config.toml
n_layer = 9
d_model = 512
n_head = 8
n_kv_head = 8
head_dim = 64
d_mlp = 2048
vocab_size = 41698
activation = "tanh_gelu"
norm = "layernorm"
norm_place = "pre"
norm_eps = 1e-06
positions = "learned"
qk_norm = true
attn_scale = 0.125
bias = "all"
tie_embeddings = true
parallel_block = false
init = "uniform"
init_std_qkv = 0.0182
init_std_o = 0.0
init_std_up = 0.0182
init_std_down = 0.0
optimizer = "muon_variant"
lr = 0.0115
beta1 = 0.95
weight_decay = 0.006
lr_head = 0.00332
warmup_steps = 0
schedule = "wsd"
decay_fraction = 1.0
decay_shape = "linear"
final_lr_fraction = 0.1
batch_tokens = 65536
seq_len = 2048
doc_mask = true
train_tokens = 711400000
steps = 10856
dataset = "wikipedia_en"
Each number is 128 + 32 x the weight over its row's rms, rounded and kept within 0 to 255. Layers, rows and columns count from 0. Numbers have three digits each. The size before them is the row's rms in percent of the matrix's.

# layer 2 MLP down, 512x2048, rms 0.0447, rows 106-214, columns 1280-1407
102:128101104083143167139133195086179133152116129151102145185136173087152167173169115116175102160146143127159192157132178075148157113088148125174122090135155160135170094081109137121158126173104161036171130145086111140133086040088104157078160143161059133197115078125158111120102144193105087142101158138079149128160090164131151095143125085157093103140131125112140159120111121122206106179106
102:117055156132110222138129194135162083075135106128123129122187194091119121158156113152133205078093116165102203140128151128128120105107131122109111149084151140245153103134124132099099117125146106128125115116127129082109118115198136132227166145127136030088136086175127084153127075126129166160151097109108147163165141098073084125085099122107104126156152118056156112119136124116152132160133
098:145124171154072087121139144178172142111140146108110121122103181135156152187111107139153089136130155099165084108121128147130169079146117171157121096115100070147086167128125107134173134100081139152161084131164189082102143167135130140167146071139163174143096161146151127081131153115168104148097079085159102170119066191104199106123102157164166106127124086098109152099084179125159138101169
103:130128080160120162134125134126129107087089117100174155103149077158144081163126192132120160087112200087090133129138083210089071131198104127137149155112142038140100174168151093144128145170165090092164102130130084148168135023130081126137097200145075133152113109140149116040170146064083153105132133105141138156136117123136082157102117134136107167117152141086124135112122153180202135083137
102:146132131111099101077165159135088104146112138143119143133115133172093169087093082148102137168111073126161153128140112136105070105069153194212171086090165088149137150168134189134134070121208126147089148141125111155117139077191122072155154175133183059170157097189102172094134113102148174174195147087147116168130103142132095094118094098138149112157129087065094077144135137157127144202158
104:088103140036136164122145097109156161098150096108109140151140172158115098153134116141138168160134177156089084135152073128150220086124058158118129169113114083188114132120150086124181109164113156119107107154138195130097095076111182138123081160083108168088127127066089148094051112082126124170148091113136153102094171070149179129102146172138171155095154118139139105090159140095146129113110
098:100141147153160154143131111020179095127142130136180163135182206089156085108140134121154120108133093136122157150121137116123133149080139152164085138115161100122151175152124109123157138152208061118120106112087108178142121144109110146110098086162143130138131128201034098098090195114136139118137100141129131131165193108123151123129141142128123135180112082174089133092151151133091082147171
095:101129118190140130116115131110078115077117120129115169116143161179144108070139144133133074145124054132165135169157096096132099191105126154137181187135087127137121159120086179137090076151128146161140124126177157101142103082120141144119068142090102109096141159170062108100149139159095141170129147153141123165121094149064139079134115175104157153116181101130175111132085175115092086082166
096:113103080145161089085111135104100103081134135132145200162133156097119167187185123134171120127167088124125099158115158143080146095097128126099165143151155171204103147152167110115121128113147172183102122105181144145161158132125130111124088136160148145157141100112161184104125140143099096105085119163112108121124153073085160136095098139093169087165143161132097098150103080179097165121134
108:059171124101132128145106118118122157176109122132082103114101109206067097114161131141116168165131119126199147133168205192145154196158144166149177153106093164083109084127160122166165132185117089155148104110118122144194167111104119186165150160103129108192132106137132194137142077092217069091136134174126115127134112158122151122141063170160102142192097090160157187142100082115093201141106
100:151087080128105118100168130109166132144087098104184143129150130059139140149165183049114172069116129144135095142139136173103171140079160118135136130137121151155106118177087092104149161063082129127132125130146107098197130167115168185116163149113094066159085196156152192162130139209151133144155160092188194116102124175087129135141138143098129168153143152157140125147123118099139156140107
101:131160140151142097077077107103121171110138148134082127089129173119103069153135109138115174099122068122153113070129124076050114148121178103135074134152107098035085156078117144097108055221146112080099210151155132147129128075149168140130116128154126160159127173149137126101168142105101121126103100067156157131152112105110049191135144177157152188103136149138135141115171121127169142082192
099:119143135149150141122121095114103130119136075153111096084157128167113129101128128184157120135139189136148123166134083133156135149142091135090114115127119120124141158111168185131133143156174119160156123111155136125174179066058132104148152166172145105174101139113114018119150165148123109135128147161116102120119153125090220123134168042082159058123103130091097140152119164076116142135171
097:101149109191108158089139145117076117146143136203156152138104168084124130123117106130141128166114087105186164203106133139137144092148104142152132141156143166082143207123084090137126069053163134135097134114157145140105123148081163129113178121175141112106116096160163089073161203085131121123179092104143073127081117134127160141166173092158105112107156154157118123087160148159149127128130
104:115138110180121115141151123145157089092105081162142095168119110130118159132112090042128120105163143138147153158160161170123109150168072119146173150168117098130155145130143093169122139182122129201159098157130164109079123118129116121243191126084194080160135143122129147113132123100135077151176159153119124155103149156163172121136144168113162107159151077177092068153158109165152139142153
093:197133147101099127125139136141115190143103103081072152078162137141171110136083091152095105116024129109124079121112135172087181046042148098224173129154131181159125207093122148177114117087105122072163074165145096119131096138153104111180184150133148123144167097121116110123117119091112116105133143097135133097057148142164152112138153114137153127144146136189137128196099062136133125118101
099:129132117116109101149159102074118219132044155131143085158189093147181142116178107096104194160158130089137099102128159147138093095083123173149103114126162130175178127109110190144175163129102127081114152127199137089087117088136178096136189179172095115094134147208102134095131099081086135134093135148121093104120097084201148101130158112135124193116144100156120193129116094109167194129131
104:089120092135168115215129141143144126076176130138127138177074121136161147138193213116139149137186125153099173149126109117095146113076090139141144198100117139020112174076142078126177158115118113127125141169065155124160090068120166126064150115132119223086112163129137124075130178184104161132088136126080188117139139091130083121136160168141091098070170116122089139153145119092121101146129
101:177125084119145100112087096219207099119159124098101119117144143105143141137121109124076133135109200123125194131113164202169133069138161125121110174090164149185111114129120100113140079095173121154104150134182144119209094116082191149105106180121080163063082126105121146131083123113126150184131149097170123108151107153111148231138110124172184143183134155117127126127145101099155126117137
098:136135200157083125167108110088139150145083125093127152058147125180109119111100080123135140111089146126195146139132145123168156123124062113126118112065110089143220089109119109125083095088087127136137172150134121117131128195115112065108206136088065087193138158099131130117082144157102154104153143122152175106186138104150129087058085113147122167146094069137138138195138138119107139135131
100:093132164124071097182096143129085124187165173076164137102104133136151151127141081066135085181153152116140108166169126112138160139083148142127106106121125153126148131044094121148101142132080155174155124102137116114129170096114137129091127214125129115110088146102134079107102121118152111163088123157101162123083061131108096194115140142119150059105105145178118112115080088170079161113151
100:145071120161071108112096114108104065120110132080157142169081085181146141096138128133123116140133123101157097121172162102123112130152037140145132184119113118115120141088134139097144176092088107144201167136104098153170124098128155174124118120110123133112134116103154071151114171142064137101077107130142116101139117141127151153130122100082113177076114146163160100126126105140125151162097
094:122153183109130134121116094093163085063127091105118153148101139138145112131146127166073077127135083173057141125097077171167171096101135168105125149138148143168092096155175187127116150067139082134144106105158143170111154136130132077183116226130145156132117102106077130129122186123162184106170129113126176129139106110156153173118176087157100104123145142131127115132172105147188091133136
103:091100149174073110105167060106133103131123078162157084168062076132207161174077161186094116153144085061153136114157099143149150145100113105126117086055150148096111130128111110146131173169111129137128113140104172148128147000110073136118133119121097146076118128108144099113108180124149166121105141134111187099146094144178109136145164104156164102132123183096121113159123142095096118171180
099:125135127098143084150164084150115145108153146102174098142131120109093154080146105140122076094174150203116134122113159124149134171135140065202089162116112115116133129132104189118040140209119105141137105130111123168086124147103163159102135092083144130167160050106124116138112173056147131084111173127122193135139100102142100142082141122129070116085134106132152126168128104155074131158119
102:144090133137169130145106100113156117132148147101073089138134170141158142171092170085104132090129144145128179144081090105108107114141097199156124155125219154185077115082133127100158173164130147129084186146166098073127093135081125134152120138093103144130157168172162150067089095108152119106084092102150138128129192090140115097142149146078143144066181133101131140140172126121105043084127
098:108140200162102162122182123140188093121124130183143178142135185122140101096127137126137100085089145120072175133140135104095134088127169107180146134180080109178133151171169103199109112152094074138087137114138131146145178175154150097118098206093137080107101130092142145094121181125118135160139178099130149136167083100145147021170135146099083077103109102099097140137116151151142154140132
100:117141113126152130163143098130162078198105079142168134110186148145084151167164150170106105073142091109099171057129139162090133202076137119117137170103139150148095108172146159173145164106122151143066117101082159112091164141101184105165181127135124121154149082161127106167111102107178153208136146137128135164116086127127139086132206136149120132128155152166134167116190163187058070114148
093:096169064131121190142131152130195095129158129152096092157065197116109155166193167119091153067107091105166113131109098139146174102111114163108155106102106119109129175101141163136057170191179035163108138159163158096091078161090106152142113114169159143167110177144072112103122197135139117189182190129135145127147180128072133107151102126141115151167102093088064145132105145133124072093093
096:143122150136102095127156172104175162090146130126125157096110187097172169139147097170150136164067151118100134131116117102153114142181138130139161194084103121146149081154084071137101102089164137114105145095107101148168091126073160121178113129154139114112085155158182123159121153087087127171147168167113128166110132123094172186121130195116078107179164161154147121131161094109103070118207
107:096166153118109120172164168101136133092088153145110118169057118110114114079134079166096176173111170131117162080096111082157189127129122051129101088119191085183153068085134151167081062122147139111124147146139143070113197156102130073166164134159075107135126073195168093122111166113094096070098138068118085142165085134120138161039132158090103131145076163135086114139129117131095123104123
105:170142140090130169162142110092096163083079140155135098179112127112134101134144160192144118139158167067143095119136110074168096102102110210120118093159106135090139108097090086103109124151153171188089109084157132126098137161163239103145199064153133099149114116138093098152181165097183131100150113154157127127142165122123111131139141158110156159148165151168097135085168116213153132117094
093:105140156085113103175076150057126125142124136125047127121104162120146128106095098107111068187152098136060051095122158166174121134109167169171083086100115117125113102134063113142148135104076099083133167180092122161129075043129108148095075155126159169109173153113141137167105146024118128058229159126090113131150103130070205151176169128153113141115132122092162185151111147123112161165137
100:082094151088094046142085175042105113091144170083091117108078135139055084133131106090147147133088148136098064152099163100133170157107155077127116078186154161143090135120098151144135143131084109114164103118108113107164097056095106187137099110157108121122120117174138109118097132076053062134101033090117149112162112158109143116088103095111099146115093150170144136137113114160165047126094
101:154167100115127090165067075151137158145087112120120133131166090140174123138181062185142119103153060106163198148181201133125135109174156183086161156127091129133084048165125147138125096117146123122129120116183165181119104132159098127164142127141198097142113105152124146142188147152105153126139111117122090159117071187138060154082084135123161126117193187141088175148153125123119140160148
097:080104115153098109110125165110140054193083128156165111127130146137048129086147179099097107130102178109158145127115129118108118092198165087157126099167173189117130113145164107200175131080145055095116143104161117153104143102111125112113126165144121212142130088159113105156128127132168177156149086115114095175097081099095141054155098052159117120107181127066078073066137108140107163111144
089:099151130158078084143131100115170130127163087138121054136151073163114078109104128089174131113112116190017097091137113106104161136115074185116070139149126087125108079094153165175167113174117095129132114115154110120127151107106125082070155152165135122144148146129107101164107148110135124118158095112137184133155173137139107153089173150154151189132112094146089126157149109128153092161160
099:102153189109139103160176081164104152083112078125174157096186108126084125114192196104110132139099130104189125120177140125155119108096097184151172118152089161091171102170110132107157135091088112138082069123152093145152206131172164149186087151159162140121114167126101185086145152153163139096151166143089105136150177165166136150158119117144111091126130136128124178131121072123140193188182
101:163122119152130082104151115107147199137120129152114145149100095106130165143109143150163160061126151068116141119127195137157186155076116168100087109152074208061117101153132123135149126138158168158129141101159086155151140109097072081177144077080144113154116123099059089170089123192150087125077038187116128144102173155165124092083152156110162133137100122112108148146138236118139118133089
098:100120141126136161169089118113209125102147106124079186106150110134193153172153113119136137121087151088150125131096133148112156123143097149086110147120154117112162110164118139097125157149109091106132158185066144131107138134129079115105118185103148129090130164121148101131145150144129109128075091085167071069140095133138055153149140147095143153149175144067124113169174091126101147120139
096:166100140126169080148131144098121155150100124116128123201101127132092145146053121185124144171167125131148138146113141124128099110116136107121070151099122102147189136115140117142133077099077145137131151083130113187110132138124131119162143105177134156106096065140110149125103157128099115078140166105081107131066075143130131089138139135115113095104181191108108110107090163128135131136134
095:127176089184111099107167158189150133107133149187147129150147127139173090191090155144118102102147120098179090158174129142083133125122045154113130102162101120173124154202157162164110129147146069103104148079130095176174138173112129101095067141143090151097085138178117173143175142125153155109072164158108157152132164161124118102098096130104147132067142128095156104132117133150138121147095
104:150095153200123152115170172141119113143061127109121133146063163137177115154124166136117131073087143164173182096143165046156116136177142185108152122141171153104132134139120092048105125070136153098177141153142113086100144103102156155145102135097123116149131113077108112216139094142042080150048140164155126163136129134051099111161121116112119084077125114129151127128093134150165120141190
097:209115133134104150157173082103153109082158067164107151090154229113063113057143142082114068140141079064104109084122128117166120150126115090126112130107145187075173129141142127119104096071098177204091120119062166127151171222171206042123136139114160131098137141143089145053153152159120146107131112158116123166101109088201055162098127138116187063159122217109202129168160085135107121115160
100:137165128197123108185152146067123160128127160130116131113115131084168098099103163080171094148139138153079159146145140103122129143179116125121191120099143120167116120145217168142123170211060118151073111119108124141107177132136134100130182106127055129115107140169182156069130135151136100094034137125065126165184074125125133166136074170091056163086184151174122097119152128123135089084106
092:116133149123123114129093181182112150105118154183127137080090171153138162152128164129092130169137192156114123180130089106085168155148150109161116130115065106146152130175097147123092144110162167181162116137169103105152151142110152127169169188106137083149121166147126176080134087082147127084173134127098120183081108112108129156122161167152117116103172119104165108152206129146108121136132
096:102119180125142091207105112135176125133177141145125123139165120117155057160077122147130106150177110135035133123105088112123103109121133138137109175132188138161126150067152096128096147130136173138184146141127165113171092116097134129095137118102146166106153129122128096157160131167084097082074095146067093136072078114114129123095082137094107101098116094120052136130126093191162075156136
094:127119189181100131174122127025172115086131137122134116156182131145131165146156092168087114089084162140188121148091169198142154116077148141163099134104165112077134083108115097131131097098191146112107086099183125084136095063085148124053148101131125114121094096154124118182175103106167040109123052097050105131106127158216130106089100143113096073109083115071129134068081174151132163113122
100:115160078153148120101124114189177140114112117119139127160123111094131150150174149085166107069159123131190114126195206149091137079128126162130198147151108133102107093099105098144152145087149109080120087098097184134119166196115148168133171216139175134082133125073123123092106102144084092103108133156155120155103113134188144194141130113147111101172075115174135105113154151128108111091159
101:107128090148185162139143132156113096083163087080170152027079101127171181090181132161087142063168100185083184129137148111169164121155117160185120121118133142116101180117133137173138107176114083121125132095113158077114140112148090181186126143114121127160118113115161174099147117143182136099100113030135122120146112081081130173104142105133101119101107132173073134103119128149154172147146
095:150139098140112143171096235054143158156090127157116153093181115081136178139162069097119114156127154131135166136175123111113224093072064130182094145167120120194165095117124189131141126118116109156127115158126137165167070073131143136116123139146157173121101107175135124162109090135144133184157145197134134156089076136128110131126138133129182101132143109103158112140118143159065157162121
094:108133171147214126120097097095110170165138152167088108129109167176122117110165112147094113101109139110167131091127110104160075120069115109116143133094120095150104109104148167132185168146121109127137132158127073136167124128093090099195094187149194141113141086184104172048129107093171137084100119175201066132167143161127077064165138142163112141111106140057071114089099107129194094106083
095:129180116161123159124120085102148137103066120206202161134096145075082126117159135128124033143095149128142190092161154116188155186163104132144147112116134026133166107136081159080131137068178142103163077097138145133132168163202137134121161103115129133145149110104115125153133126105178160197109131156205125147172107161140137131178151078119160064160164086151129128143177198100160156119132
102:127157078130152115156159097146096134094152103166095113165151060144141170126178088095140146140115085133115187122120042158132184028075129107102129086121064154148120051129153091075164168161187121116169146111116124120161113184130151105101171115094110056189108127136135145186101093136162148120130127144145108081117130104089127079095165120137171122189112128072155143116153125074132114126130
096:092166159113138141143121128134131150094094111073050152194140135088125125163144121142142130083163196145108133127176130130089084132107124084065188156144095096149170121138152088154137138152018184120081067116129173144172127090078131161127129059079103150133103135120153206129077083101117103155066130104158065143108149132166139166121105121104124127181096124118116187157120202131112078130164
103:115185153107139151109129145143088153145139059182153138071172071066204124097164136157120097170114125109144104134133135128148145048097125118072134168104134104107130088108096176110054141104116173149132082155118108203120093162095106145120107154092122164183144144150215121119135126169182117136093134098151142076063131096113174135080107207186184110074133112106162143068096142044122142116117
101:099134067098109130222123118087146144156085143126147111123095096172050102169178146114136084124134136084111146087136110163172128126127132143213166199139178083104099133152134116120155155110157112172113150146142123083141160089102085134176150116170155135177137143149140164104072086089082152110143187106134134142120180169121084146067154129137076083150072147159146122155117177098151101177143
103:192121111119179118087146141132120162118054130104125159137093184173105092137104118150117098128099051118116093157175177041150143097124093200111163115154130010173101078162118130127108078143119073156177086147100140144105091148154161154077164174159106122127125173156145115112137161122157094156135064152131134132120131149179117170096104153118111101141097109138138087096052105117117161093106
094:140167155187090123127166124139182107098150101092170093100144120127150129196150084108142146074112194079108133114074135109154113127162108185156154152144109123094089146136180111153093167121114134074158152106103162126113174103157139138134189132106111157144123108108123147155157147115089090157137158142126087138135124119124152135091175199182174137158142116138187154125080134193175170135125
097:087142122096163120111138084114180131138088131115106103107111136172041081129120079059121049159160066036113091147133144140076075154171089082165147109126103148099128113121131135126092122142101150196134095125105104116142128160182164150139160110141115164120159141130190173170095101113142104131122196174129085083200146134108122169170121085165068122143116147103141153142132076162120135120132
100:090137063124119116125114138124130133149140115130135166138095116123090134186149136173135120153104127141106113166131187065121099109092087154114148121118158130129057138206112118040070155121145097117195072127131096174146124132095117113122152081103100131123111113092102162158137100125170134151174099091148095072095149112200145123147116172123098111133147145113126109157116185220098118146153
103:100109152152104143132150138128154101123200124143130147085070162152128114136171138152128122098095191152144160111155140127167146118153174099110117168128088085089163107128112103165131084133177118144146138102117134121169066091151101137122110163153093162175144095136116080113122089129152109103073064078115149154137155166089077135187108146153155154205163192133180060148126124165124047049145
103:073145190121190183058143123086104151139118057177116108057167193126152072145163135129169138172152126132153092217087126127136119168141123166118109182186150163182172100113097139086110135175158146098142128120087102112109163108125176143160053117142161098137137150159139143109131152105197135180094166155170113088130155145166093176136178147107096137170152185151099208100097095087125173143084
096:122145139107131146167150150093145113147131129088099127123127131122160177119105132141126128097166098159117078153180128141113093174178120126180099123151155162111120110085169135110080147097066139136157146122093143136177083137131190157082155143155093141157145211162148140171150179142126097140215154118126103151130114176137096117106108124086154116155130138110157163177092116123122149222128
103:137134145182122147106161156154173168144173143155149098171114151125133147125138165127135111143109089171114078130145168140183128156166198185126179149176099159052158164146084131124118124092106118103168163114138166157142143144210115099171120080064092093076149140134126117126137115157110181114118146133111135047156126151119160126107161131131090124171104156141103127157124173102163172111126
100:144110128106107143121080119165084097079127031109073193134093169115146196057082090132062124107104097135151131142138108139123103133116179211186172096107171109149113207203078134064150084164182107149156128110107064148136129109138135057218136137123058126152118143135098123122085083043098122143148162132092179118089129109134073111100152121073104122062118130076115138126187189062133119100052
103:125068161080101159121096121162152092144042085128156143117110121079132104111108133080132102144093092108140104169102179181229062155132143130121119115108139111107097121113089104092205131139172152117156146120170112119161105102143112107115078150122152098175137130073098117163114064120071172144099137102139111102114154135101127042147106153090061164175150085088081147054097075107105085114077
095:173138080174161088139110143162152121123135139147113125134192205140105138252083095155094076114107130159185088151120118086146112166147119143147143099115143109143205123098148100149164098136171155111141174133136118162126140162191161140190066111130090193146154136113130121131142161071119136127118122143146065108159163197151125118152138095125152117137112169103157111104116228152121103087159
096:161147073132149143164078144109153128073111156135151147191085107124099070105127125118098102154116107153105143089073140133102157159116103187171092163170155166089093089088058086142102109112095039098104084121134163154151086151143125136051151177134147102144088112148114120165153129081122203113159145178149129139096148098136149182073125142156160172135141085179136132153116066196123134140126
098:118102164175091151172213117129084155046064159150129139122147081165116123100132172137134122148163162089109129084095125070108128141119145135121158094085079124101147108118096102106098094078136183209081087109016163126134207114084104120112150155153148084166099096123073165140152108154165091081136130132161111121109146120149104164098087123121076119168162155156048100087164132111090121179177
101:128117060073141164114127109122086200150115129069133118157140113187153115120139178117140137112136121136117127114129116225138164152132127120204111132128052178118187130129255107079145142158198167130148087137106172167135133155136150100168155168143120122136132145161099154067158190091149165090166152190068087126084129149102194111143124164157089131139108074129152093164139115168136136115160
103:128168114179184107107119134090156157114147141109173155176108115102133168138137112116103101142107016110100114116108161136135103199129093113135103133146157097121145086145130105075088131141139110142161147132122204108160131123109079222154123091109100131110165132139106121134146159102118093142112067172144139178172131157109117104147154158123099202176129170140111110097133113122066140068095
102:074125103094115123126215129113153165081090187134085111096105124090141063090141136194136197101099133105143101087149168146090107122097119174073128103090148093096083135107109144151114161095095125147121074148122135109069040143156126104117130154080137105134143166131150134129136150086113136134084129085089120106132106141109116131139142119156104088125126130089145108135156130153109092148142
098:145142184169127089089129135101158147092115113081167172115107145120149082123126073147081131143040075136151154208061151092065154122107126124217175088118095144125145109177162190119132086133070136120127083097087108188150172117180096083136137109110148135120097139094114104126113132144131130091107181113094150157126105112107135153103148152059155151080119090093107109134149176068186082132132
101:154097093137145130175115097152150174166102058136139108092131114141161102116130109117083170106122190084162155079155141064083116104085160168113163139118100086119081183154119050153111091163145037148076110110129132067128142147128135078125123129130150128038146102136167101151113102103168096141127138183128111109075176201141099100086156123164157133144142156128172092145123134127157190149154
096:165130120126177145155130166195099148142142175133136106126116145165116177123130128112164139162176122141113095074057147158155101121083103141165192159157134187192138141185104120160068111155140087136116063141090152122091070101116127126104144092124134102151093168153099187125140190153098115150101083111100142172147140086065144131131098213104162152110188108129216145129143109111161172171131
093:066095129165172124111098107084085101143150146130128102088148121155119132141122116074107097090117162163092132098058034104152101154138184144115123117180148117173133100110133127165096148139121022152149109121131163130140102144160079083186065121109052076130107145094092114129168139088093127116131074154161164116132053131064109087107068090131079088115144170134161142101143125119153123131125
098:120153141075132119123111093095127061093183129131126148089097197084111147133134153150139128088134121122107104162160146111096166116098123124125119141164157154089113150116138154106183101132116175129115113124178117101127112185151127099170078121163126165133127084118147056181124055146165156078120133152056078116115092114102151100126153151157123104140083117170153081131126067170136130122174
100:142108154071119210138145064171159111158173127132146127082141150106150184112056194109138162176141126135166132151150152126131096108152116106182165118107135128092095128169102129167131120073154162159131122120126119146115165114178128130130056166136146126098168095078153155126064083136155136101178101182185165141135076089148148141181169153193151046134078090122117081126155135149164130120142
104:076125172131137139146141122192142161174156179136106114140138144130111145106107064070166119140178079101173081109081140140114151181175104063158150107161140166165109189123163142161107167091129101147126125142174104138132158167133085145151140120095126154141122130109165128101157184181134143146088081145158103164099128141130136167100147116087103153138148118097115120110123108099107108110158
098:158180154102137189157091145183196103074130159146043057066133087106105147160102101109135112106146131091113143122072108137105135105101140101106116153132133106122129218157168122129198145098144094146105110118113110146148121155106144116152170137098090174153115069129118087070169144191118141141112169128153134155152146152170162154091088201110164196161120103128106127165121097122138109180143
104:103123097099153144070125119094115115207168170088110130025169123149073184146132142113135129101138115126102097120117176094128110166091126100066140097122074198075136072124118123132113150171129125089100182137146120136127103148154101164115136085116136125157129134147091123159114150129172160138111136198156106108144129125118177118129175125136168197167129148149102141092074159120135141114137
095:120101133129172150139150169116143128103158171169147141133122155116081115120136073127157172115174145152118022114155181141150151096090110127066157145156134086103160125169125129051133172179104147140122127088039060110097120161180119160069113097152189182150165125132104090168117150098141136085181174121077149099103166072121112165091114092121102156093133127091161050088147148104145138069155
098:083165126132094053169160105071131158155105122082123125169179158081130097147149064131107173143109057140147109112186139079154149165109087162141142130124099138152171068149207188089119115124111113060149137114107127119110116161108115141146172150168132123117121144158122125115065137142144096141127148104162202126088094156166108116142110112148049124120106111126071131131073086109091114142094
092:205141145179142087119136150120164144169110138120057163162115126146151142113097149177134166123183104044124072132144127098124103095137143066162159145070116081180115124178150163122154130118149094143111107168115177148133121108111145130130128161113134176086104156112144113119075124130135108107146125132180133103097140136138146138127144096164115154096124144091170075118116167102134110186108
097:067158163152085116110116084226129097127199133140200103082095150159115118131122130105122117122092095153088127077126122132129096173165097096061089160107135123086128188160165075156113157159132110133134166134109054124079174127130103097110094148124154150160148153134149141124147124084138134110116187123122139062133088154159132086144129130125104113110115103110067096160146130176085132082180
103:127136186099101098082086072145131122139064154127132135175113135129056083177181133135129111151097108117121138114167151147135152114094113122191100128133129174124124122112151087151029114097051139116154140150128149106163164109140092161186157149147102118127147104149104059134092138112079156065165168133106164119143088111101113152124154111077093161108128131119170125108139187089124150090092
097:069075119123130185111146167083192137161121074114143140139199139107130165077119182154146122149139160107166119169119123151123090118107086190128082128104165179149097096106129148149150099152165131154116146150058151131139163190131148125119125191098076071160125131193050046157102177121125148155104134095181090177113138147109120098170148123108092138087091128135098153137166105146127116129134
096:156147136108068128083092130066164094093116085136061126076080167177169139125129134145082128084119114108123115116102129217104151140166132130134103144162101122154121115098143119071113120130123147159115094115108131162188137119146092142199082105145145101090152133103095096118154134084094122197114170173176095143130144113187192115130086157077146059084151130158139148156175139141137135119096
099:128120127100126103089087148048167195120142173119147180146126180121196126130125149156078172123163130090112162128141125127122109120124074110117136169148113103104119094094176154106141141144094140142105147114164145125121126091130094160085112122102121074095107154159176113135219153139108103111148140115144177085109119112212154157114068184131168152149199165142151131150105053154146117140132
097:172087201136106113122111124077127151147107175169133077090152115131112102079106145160167112136111129159139150121192166098108132138143147123133101142121159151118132145146098088166137134131122120158206075126127134125099162089151102157189092134142130102129129156126088149179124132122102098122095086094091090125176117116160191147136180121121131128084149100163108147145144135132095104093125
105:122090135137117145123107134141169101176104157116139096220130157125087114153144191111106135180077158189098142120104107126077087138092134172116113111146191127130178117152119147132113125109118155115163104179104086108109146116153184128096101141183085185186120064114063120142135093169138117150120153070127105130134188111094106086122112120095145133096166153181110068119118161077141127170131
101:108130118134127142089105114105127128128077120131107151080042135099162133113092144143138113160132169108102080181102093106068136100115188098121156057165134178122132148103141104086088118089103128167077125085129134123080091207081134122124134062133144135213114124057060163135189097152141132196178182145131085132147186093100178118090071167147155170160138161134100137141153106152135143132075
106:171078106113101147160140135198130102132129195159086090164206104154106126119127139109155087127124129111149086063122108149153132182101162140130097084121127128184115063094116091139096113140101142076150088085128163068128154130079146208099107122137109112120105224170120107145144128126160109166115073109133124202184071113075150119149123198122142127184146169127122098107129119098127093088122
102:135168138083100168151130045147127169138127127163119184117150108170138148099195114166061108118105100089062112035088067199138161154144129099129162154060101134121146123137177111139115034126103081112081127164147057140142109102112136130086158153093151111087118122119143079111095121085130170186102098109085171106153165094120075112124110196084119130134151124096124180110095151187100136134131
096:102165162144147135190091130054163090069095173206149133153154192164189087184136059128118136108158121115157237040183125119153135142092101115169141133081104104188183121121127171142145134129128104099159108132113073140145159022097139119073165136152089172131123172040159097122076121105163117072144091125144091153151095083128123148141092179161178108053076162158145181104096133130080143110114
098:134120187108065136104083128106168109093074152105128124076169150066140078168058145103131120136116069168091109102042077091103098065159092169082141141163092072116159106113154093107105177154185121083115083098067121178127132117151130114115164109138119120121159152194124104077122114109168130120104172093105108087085116161069098117087119161127094126135163114127059163117115110144116102131124
097:135152163122073110159122156155085165123146147143193172083123142153122144095115094113058143142115160135142169123109169096129210178134114086113115130158144186133075158146120108146154106099044052104141150173171090144123150097164119132100129117134117143139125113146123103106166157192174143157164165121124109094137181140169122109067128136143053144134122124129103146111076165097121167104076
102:085155161140154085121088150114120124126136124118095146107091127128098149104103066126180140120072171132178145139102135139091189134104121202167130094100159183105131056148152147123157126076111152133084159119132147112123123113101144094164135116159125137181128116123179099186128130154143112181092153161110120097167143141100105116137095130167154115144155129154127158184105080148086149128145
091:139118159063190122160123172130113074127114091110134113103109156106137135160144180109117114144138125072104197112098108109114112149125136172178128111167098127162144151144177158112101150121108106152142105116164144129124114077094073105144097156194169130148119078172176118149164142135137138064096116116140104125083101102120167137147084141084167136093162095134159114145123121161122121141140
099:053121090021108107120139087101113112138138076136116121194096120104151133147152090117137124164156181136155173147100142123122169170073091171163149085133109083230104136189146122080105117159111142167153156131169126159156130177128099158158112162092177157108135146125097133203138102118080184131140151082091137142108099151140102109152133123126155103156171126129130187159153155174158082130213
102:135087091116145172128123087136115104114101091125092099152115131175083129130110146123096119137121199111136114106089164087159136075143132120096126126084085104101169123144172146142128099143093119152116082075154164154096104102157150125142098125096144110117139143120132069180179131119125125156121184093157082131110129171137200185092139114181129110127183078113153100167129066115178075141100
102:179092130202159133114134187146110064111028088112104151117107150102139087116148085152084127125187115126108174160122057158148120119153152175131129053113130160053177090112086069101117125122156173124144142105089143104086094108140129127155147115069146077162148130087112068144148129152103121125140121117191122159056118150091115088109140152085165187136138120132133128104068110112108190137115
107:128139179166115081074140127117098040109117131125113195108139148055150127078105141149127130142109146133238133161106154122145072102073141085172115123128153138138144148187121125112120101170148121255148089117135106141094102143124176102139107116139126158127112160142140159176133162134168118091123105136083152088087073119088127093122100155157075080163173177173203188154106120080085157127090
096:087101156093134154145134134171117126141126123021136092118093057172118091127119135078177128111120172150066161162130097159125088126176150137124107134137118183100167061120135139147214101170208150094096156087165156090173141166123141155129119122094085134176119134153096112152204121125127138203170186112129161127094126127125068111124179116133191135146117152114172139124231159133195125169143
100:196120126132148179137167135155063174169133103132104114090119140156109138120102095119112133092083168113172118069136167181137119077127141138126106148135147101156165106174094119136143131147154152125133171141164166110133063169186061085177084107147121142129127147086164116160130140085146134160044174147140134088100207132148096117168114125099120060134138109099120042153139118143144129126149
099:140087069117107135161130112127114075112133131141143126174111094093156123213130126149116123112131054143182173101160154144171088105164168108118085154135106154179109137157091072082097085089151149146136107136123105133148128052147121140115212105047140088109100118143161092137124124203107198102104115106110152050135179131121194092134127135127097108091071104157097105103143115110179116182101
098:124165114109099078151157122129103092186165161146145096138122131150063099127113108120141084138142098083131131180138120144177141094122126144154090153115170118128059211116172165130124159143166114129125164103157143153105176133143083186180140128167116164116133072128158134088129207174133149128140070190180122074149102161190136099097135169093080110121131169142165132185104078132221165121148
101:117149139090102179132101154194161148141079103147087091149155162162120148103068122129095137179164094124088104193097169155097147141115198169158119055135092182141138221075150068128141149128122168183146089131085098135131076232181159119166067144131174111097139106146130187094136121109106173120122076104227119097141185127082169083097126087133067161159092164136157177154115140103054133100125